Weights of a small GPT-style language model, trained from scratch on English Wikipedia.
Architecture: LayerNorm before each block, learned positions, biases, tied embeddings.
Training: a variant of SOAP for these matrices, 4773 steps.
Each number is 128 + 32 x the weight over the matrix's rms, rounded and kept within 0 to 255. Layers, rows and columns count from 0. Numbers have three digits each.

# layer 2 attention key, 96x96, rms 0.25, rows 44-63, columns 0-95
107151141133149125136160030103115149097120215114110090058115137094141176156145107105116078151161134105130136133145084058132122093040101106167119046125156176124118142073113091108082145097149135128078075096135175095154111110093132103113141070135042124180118096088175183116128082111106150128
135104095131112108145180119098163155119131171125130102094147131120131155145089125116127122107063109145085121117086109119136162094152109106116139149155168107106142129135168133141082112139134130124137141106111127145124194136091098087152122149130102171047133196110175110078163168128104118132
154104149145154086114124137145123081121124102122165106071164109137126135129134171124132107132127120107059160170082121173140070177146080135101131099111128158104109066057141114079089144137106165103131157114106124122146137162134110089173133146139079163116139135143101138098116106145111143182
119158143117122124132142136181096136125114106071140111107134125134111142160105134160147100129096143098122166135157151089142109100119086146094105098148163134138116200096144151106134159120135107101193073171139090122145104140160112068144126102133090153146066112114079183102121118121128151134
117062099136092087131101126135117107135121142127171154100111108134095136065124132137106120125129108124130130106125124138145160127137120184141116159145141135126111122067077115125097092129132136133142104170113118079114142123106083115084134151141144127074194132119101113118195098131128146106
128123123133136111128157135163095134108134136194121091150165169112148179119136135117135151151129088178149144148154124082099094146197133080158072160108111068137145150118120113138109103148073130155151144072127135089157144134104112100137124136133083147119179118118130144104118135146143145153
166109139146170185091108158154132093152130123136101132134142170155082128099142172093121091076132116100185105071126069118150180133136154122094162083126108112132091118097137150107155125151143080101127175097115095140103135083079137131139116136105082119138158116146135078132207092139139094119
134144123100080145153133138094142105095064116105097139155145152111164127117093145136049163148097096118124091091141127097130113101118128061094110128102198159123103094121064111118127061105148162118117128078138097110112077116142118154127149137127125085126082128092100110105099141133170106081
121112176076139162100101144177113086095106137099160109201187129156114140203153196118141132158150095096145134154165144165125109114200111129114065160145131096085149107166098183140142073169072148132157162113093114159104096125101118150132128118135104077071116137139131155063160148097129109073
145138090121152116111157149124145115066129146141178165129097156133152158119132104091140089126132195084123089106137126105154124132157120188079141094130109174117104119113106130157172122087160095099104154189201086157107139132138089174200158098103109128140151145098142130164130087153143128128
132126134151127127137061165148055113159106155129098083122136144120123138100110158085118201117127106115191104180097110130102124165169147133115123138110181119102102142087131134103106101159056149163166169136092134134208110122110104133095163105098142113122128115147122085087140141108101173093
153101160190132149138186138149116162089134069063106120174109158131124155094203130145189135127116111135123134125146142159119125104137074102145175124099074106135116141127127126129202087137145071132099134104098184135144154167166116135113112150113116108136045140088138100128180164135164066158
090124123137093132088192112173096076088145097109149098144152143155127216187165102095117055170126131163162116119149122090077110116115132073158057155116118140103127115131119174083088103135151176110121166093142130163144075206135152216071117096220067105157104141156129191138102136120143126184
128154147112128150098146102133118153140119153096129134158114146163091147099125153120137132074148133108123117149100151150097160144159158154123119088164143133109133135157073115148108110148097157077138122155151135123136136137171126163128142115146140136112142107149101128143103145115102172122
113073150162119093096124180090099114076122156141143124144116133142124119077103160124075165091105139118167083100140075171084097149132136165198171157084140101120104080106099170135143091151116188139186140172127126117074140057153083153142169109130204149137145139160187087143147112095111160109
103135058129127169097138101066077153163123166139110126120090088124162069128136104116143139139154116083099097164103119068177180156092147166145116106175170143166125116149104135081087121173132189147169133108123086125115138112084128121094158119087122178163151137182091130156111059162181170136
134118161116139114127124111167177154090119122155153145149177118157132125135148166083128111150152157125096157168098063123100128110128100107132116150144122119117119149115138147148145123103133159101178107167170140205134156139087147089111086116134124071155126146112149124096115113117110102131
122181115120147160140150128110152090083115092121109148121188138087128186124133099138119127128124134150082090126095145073138130114091118157110169082160172068097154101128143159152106129091179095106116114120131112107121120117135177121123164083143133101173089149157133170128103104141137097128
137141136129125154153088141110083132083182130161161168121111105126127137157110105166142152129101144122112127141101100144148122105148128129135129190169162144120103104141081098164144151123072145172167127107075103147119159144106154169103168106177132161111150074122060119137148125125130130111
136178104095099110162141195151142134067139135167162106141112130154158121110132137172129113164107104137096161133160117120089121111138132112131103152181064202119137078132126143153140150099158153160153123095170116155128134178092128139128089118071145053102100140090129137091134138119116121074
# layer 2 attention query, 96x96, rms 0.272, rows 45-63, columns 0-95
119122141121099117114088133188122113147116071125113124182098105111162077132115120130068172180185129134171085101179165121107114162150163131172121090080101123134135143158112102123145135102174106133133139150133120157139095139164113170161115118099129133133135094133079145167125104109123141114
094121112125095172138151130113149167111111169092111112157099117096137127147107104135118132119134141144210106099153134143110194094117156124103123130073159124133124148199114125157143125108133085136116113136183067166100141089141129121126123099142148113144166148132090127165143119127143106109
139122125137083122083180154093161150137163107119134120150127097118153159133119109184112164095149113142109143124178124151111108157129146098154111127131101144123174145168132161118151086180111112169066113077110191126127169131115104137116120206151135106098188130130143150146146136166174119162
135117162114125163119128134129134094157139095112100149165167126126109101125157075067131138111100115116105103158101123087125137138104119117137150095130141129115141137155095128172077127110134098126097154083108126148097130155168135156167111100133107131150116156177121102150069132077104120153
093133145097111107102116095118132143189086091089144132097131107162117118149152204093131144159161163133129125115127155179128102105113116170113157111125143123128116078120134145104116127139134152140091096148137111193091143114154154119122122133135144121114121141116131134143102164089095135124
112142102153124126167143098138112156105144117130134092113115113135150111135131087117134115134127133162052133168146114112119133143145096131119139163128172165135149166123086117173063134114128132155143151155146131128143163163148109148116109119133126127121120147089108135187119154095089119127
102119127141119073133091138152104134176142170125136087102120162160084190114104128096135198106171165091113132087117126151110095114178085119140114138155101094172108117080189138177119124121106091103103138140099161102139128131128143126122158130080156099095173104155099105076122156107103182089
100143085133082038153093210105127173171143103157111118110144127172119133081159172108151138123148170154090162068081141198101085165111190124150123153106163153137121098114156118180109158096108054142142130109126119122136123157107178060148165073089189129157107138147091182106093186152096153142
111153127153099131168169134168129124153102143054095103147126066133147105154075111143145111126140139141142116125116138149127135129121119096175166136135131148143120168158164100115094145147134153086130125088103154135126106164146120140101127147125135139105103117150130098152139190137162132159
143093124122141104154110103130170143132135121150161131118122125168133068129138144168115062135107112100104158127136101195110104133086128151104149116120141130106171111152128108139148137142116102161119112152130107138101190134116166112169066133154156147122149119141093132176121113091109059157
100108106052138105086121172200188126155126125148117142136147132106112108140109154114100142128130127119147190120152116109123107161182154120143109182154112161097111127084087158136093151103135142099158112138145096154105113104117152095107138138127125123145181124169128166101098129125110124091
124162112114135072212078135106147167140119124137116089112093151182148122103146160145148141127133163152111091117093202133157098186148135121128137190181160112120111110119128186111176073140150048098110138098098108143093130078184184106119121083127165099099127091119106134067105170117130209064
078123149146135099146117138107105121145145141190090103105136146111110149146130148115113147170139161132138145137092078103152081106104146128177116146171119104119110133100143118082103087133148121145127136120134124105151149120149118130128112099143155140161126115155161128132147100112100144119
138115117081140179162107081124113130178175132171128201147136123102169129129102122106162147143165118087136137182083118079216167146083149127168135123167145193158166171088081118170105153089082118156095116128141206158153166133118132098115103186100144137138149115136125160098080118092088123151
184141191106142132124139097139142111066180110110147141157168130180108163162122122132135133089101104149154114155112115106131110119151093139154130108096095113181160189141142114151118149115110105188108082152125153133148155175125095162155095100161088115103157130086134124157162110117115144172
121097102122112165116120184116122092156139096133125132125109163147157120103101113115084152156088137132111129101114167190140101130176119118103104120106209122127146126170102153093081127127101114203102147106143074054100105097181147111112151144094167151094103141117107181106105154164143139087
137110127109134100135136127150138124142143155109163130157090125170149110122138139093184112124140113112157111117134130136102130135175118081124086116138113117117080171160161094161144138118132141147108164103105165132117105142110146157128108112094144165101132128153194142119165133107117119133
129133114133146113128177137155109181101145180092099132101115132143053146108108148101081099144150092127141102147104097120097179193087133148099094093103094137129161121130172122129100122126113078116163106136155200160156144125152117147146123115129107105185124151124148070133107128143131149128
154090136147172103106135118112080155109122094072087143145121114155154155143128163164112148105119117120173112167108172187139113146122135147127153124111181095145111143135118125109112129129099165123144166099134135136144062100150120160116163060118125148130151090208120135101096132137156133155
# layer 2 attention value, 96x96, rms 0.275, rows 32-46, columns 0-95
124163113151114124179150150159058101181151101117144130180085113160140134154150080110052144108159110145104082029114117122145145129132121131111096132087108186145133147106113137104082080119143146126065129160078117184117130149117191097168119138088143111127108092175180168159129127088088172190
133167047066174052034137102120147117162115080127122117151165162132121142148130155149153153144114156167085110077138185116124082116126139062091121144170106074121107168139115085151143085146138160104179130099053125131145080053110138060136176109111124113105126174114089127131137170118168108067
138124091113133125108141110085104189097115126132140127090142151122132151121168126109179126165093107175172149098138149137126182156125084157128114176120170132111087085160141216159162165142110072118071140125144122162090115108155127122085101099107132135092120123107149128118106137137169110180
159123154135173082115123135189131057128113172170145101146161179131107150131098138073145157128174134107066106153121147136122154140124152102143098164120170106159089141115129124128081115134133173141166114135105118193085132096130124144157094156137165120111091104104095150125181130141139130094
105156105171095094055072140070156140190194156136118149147135120181140108107154087071146130093074085168138108102170137146195162153138105111103168119102107140120116149197140096143078138135070145074150169151144110142124094104143110150163146181163155133138083117128154143127175131109070118150
143117094089068113135179121148153141075142128122167095080200078129059106223123088139118136144121116100150077154124143184149130143122152148166085067155155112125126161103112119151079167184079131067118110133163153159155096134098121128108107084163142126153177147127119113091180193156116167140
120119068118117086143135155180103148120143131184127104127136125188142129120148175151142117121118185068117111100136167089073070108123116137122064173123103147180201141141145114112162121130129132064108126138094112137137122074153126088126077120101110090108099172115131088103158110157127152168
113108101138172082160120102115138121128175137136069144129104083104099160121133125157136161076112111163087052141120107089165140092131088131127111103061137216140134144216098135140148141161099101129107148109124159111121109112138113170133062124088145137131102098157113122089180159131132095181
143140074142171128093151115122098067151148079160164126064060135165051114157119126134107135115102078082110147107124179066133198130103138128115088112081152109144130099137101120094164126145171145134142094083107058108094111122144184107102183140091157108153146092192183148144185126162107090088
139151151068106121088125145177119186124136103197198132122135107121145075062164112146122099092136084105142179097104182125146062123107117130103148127102207154145093065152172152129073134148123101123118127151123085153112112176084168129086087160013106149122162155177105112134128163155127107100
147202099102106150104134088109125166194118111172091183115144127168125058180057079126173093138119143097156199146157166148120116140101156113139189120168237076133114141137187131111138162077140138142164103095182090134171128090184078141100119143163129129125107142108082096160129099093094088077
116138129203113149104109165165127157207179132130107151151108097109097112167145160069111128118122220145165122149161091099133147103105091104102153144123136150110162082179122092146121089124097081051099142107114144160142110113136150112158117095132154121063161039093083089131190139138149173129
105108103160119166161085174078157115150154156086114094117086121147150150110137195129108127151115147113173177162120140152118133147135154100110122153104081101081122087126119142189154063140159079150103139155067049114074157107114143152145237089139141085110117046094108126091154117164140163098
112180084131106121126131106118141190131132143183148134109134081171139131175137125124174142122105087141131130120162138156136136160159112078097127122092174154099130139154162155153098081125100121176176166132123075196146145143160139158191157140091178136148129108123150116119144134098099135142
146117100086124103078106155133197118064136082174123152125178108185098146156139161085128115091207100168091119107173097097085197190092120109109123160141160154144145172137095165135095076151119102054115133189152124104163133071163162149193163052120155168128100143149183120096170164189176117080
# layer 2 attention output (transposed), 96x96, rms 0.265, rows 32-45, columns 0-95
160045124169172164070117075160223132097075150132102128118194131079138131147082148123120182159098089153184180191154114095150118116134147140169135127149184074117135176107145097157128141139159108174161111111142141062160134079137129130114134109147123156121152162117142101127155147165162102067
152122121165098162171109146118111119132118133162110162119134131169183103104186173127138115123158162139179157155112130170161084141114153092094176114130171176083133095145130148112169113146135118139134167113139085131160079154215163160087092075152131095159123129143140183089121147185119122095
154135108126099087185112082120136176112144118124177102157114113161107138121108148170111163116117101089101075140132107117124110121122138101134140146165095124160154139101125109132133113096093127109116070108178146080153117164114093159137181148171153101101115109102111120089121132102087144123
151108074116104159148108154134095112120131068134118145166109092146157088095160110126128124160111143130177182167148101162130116161158112158104177096079082169091139098188089128107113071129123129109145130116129089119106097110172142126122107145142114104107168130139094113144073139152102120108
162094137108148144130134094115097132105110112126142128110134134125125163132096156163075141145147137130121133139109127098115119120144182206167092124142163126056180123081162139163165144129144115160118065109151166126143190089120128059083145082085153086101188176165135186072094102139152122071
161085113104085111120095162134139141094173127100102134124106158121145189085145152089128120131128094112131187122121095081083159122130130095082157178131105163084167115133130130166175112061166148107126111125141136145086162142097146157172162191127122110118072141112143119149184083098118104107
150108185153140174085114088167105113113124119095114157145154142102136089154150179135113150199173116134178157172127069109129168115123106096088087111119152109110082172130062097105103112116115089198181163135132122115158113146099098143149136121142090153159133108095138152115122107079161114081
184134090136097176124131144107052119044152128070159114119135115129126145126108078123109076170142091122134137126148115136106134155157090180169114117150126106132139082084114072100125141114146158160085104141183122113120177093133079159111157123135136087069122121092117150160114076096095124094
091056163131104169168066149153129122108105159183112160169154130057149095102146107064150132133202199147136187122144093152149098107123134156155224088100065155106088145113149178116144085127144116105090165178150118124110179146169123118097084141153118172174148171093121131133141048173082090099
084154145149181127186070132115161125101151115131160102094146152108087126138154154109155190150131152119026132158110093123148170121121093104116131138181074101119122134090081127124145117131099123112189085155098156166131157151094066062142144142193134115167157116085112083078146114078123126137
100182232124121084123143153126099086146127140147135168125130161148140161114188166089116142116193167100106088148059110037140157168120158197138106126099082204088136084097124181104134132159120128098119094137148148175105141157109142116115181079137118137224125145195143166097079101143150129132
150081163075130172112161051132129091123109094178173123165160158117147121164118110138120119200117058158145178117129149096147134134122190202171090124079096054159160159095103126129162173077152125194158146149139168155152184118141174126138144141069143145135088201113143153046074126099152077108
095098142110119131124169139171121123161088120162164085216110102127100128141080127109140100130120105189077099084135127208160098104177145097158161147112154118205097132167165166100161160119128171148118172125080153124138099137194162098078066153104133155068163154116109093178115155116113063155
110088138131150106157131132138116130119115111127110087110131133080108193095116132136090175148144145156107130129131109087117116092164130151184148172138118111090152093133123178123198105155120143079104051068121152091124135083151112092031117149142136120114129153122110132099114113120128054077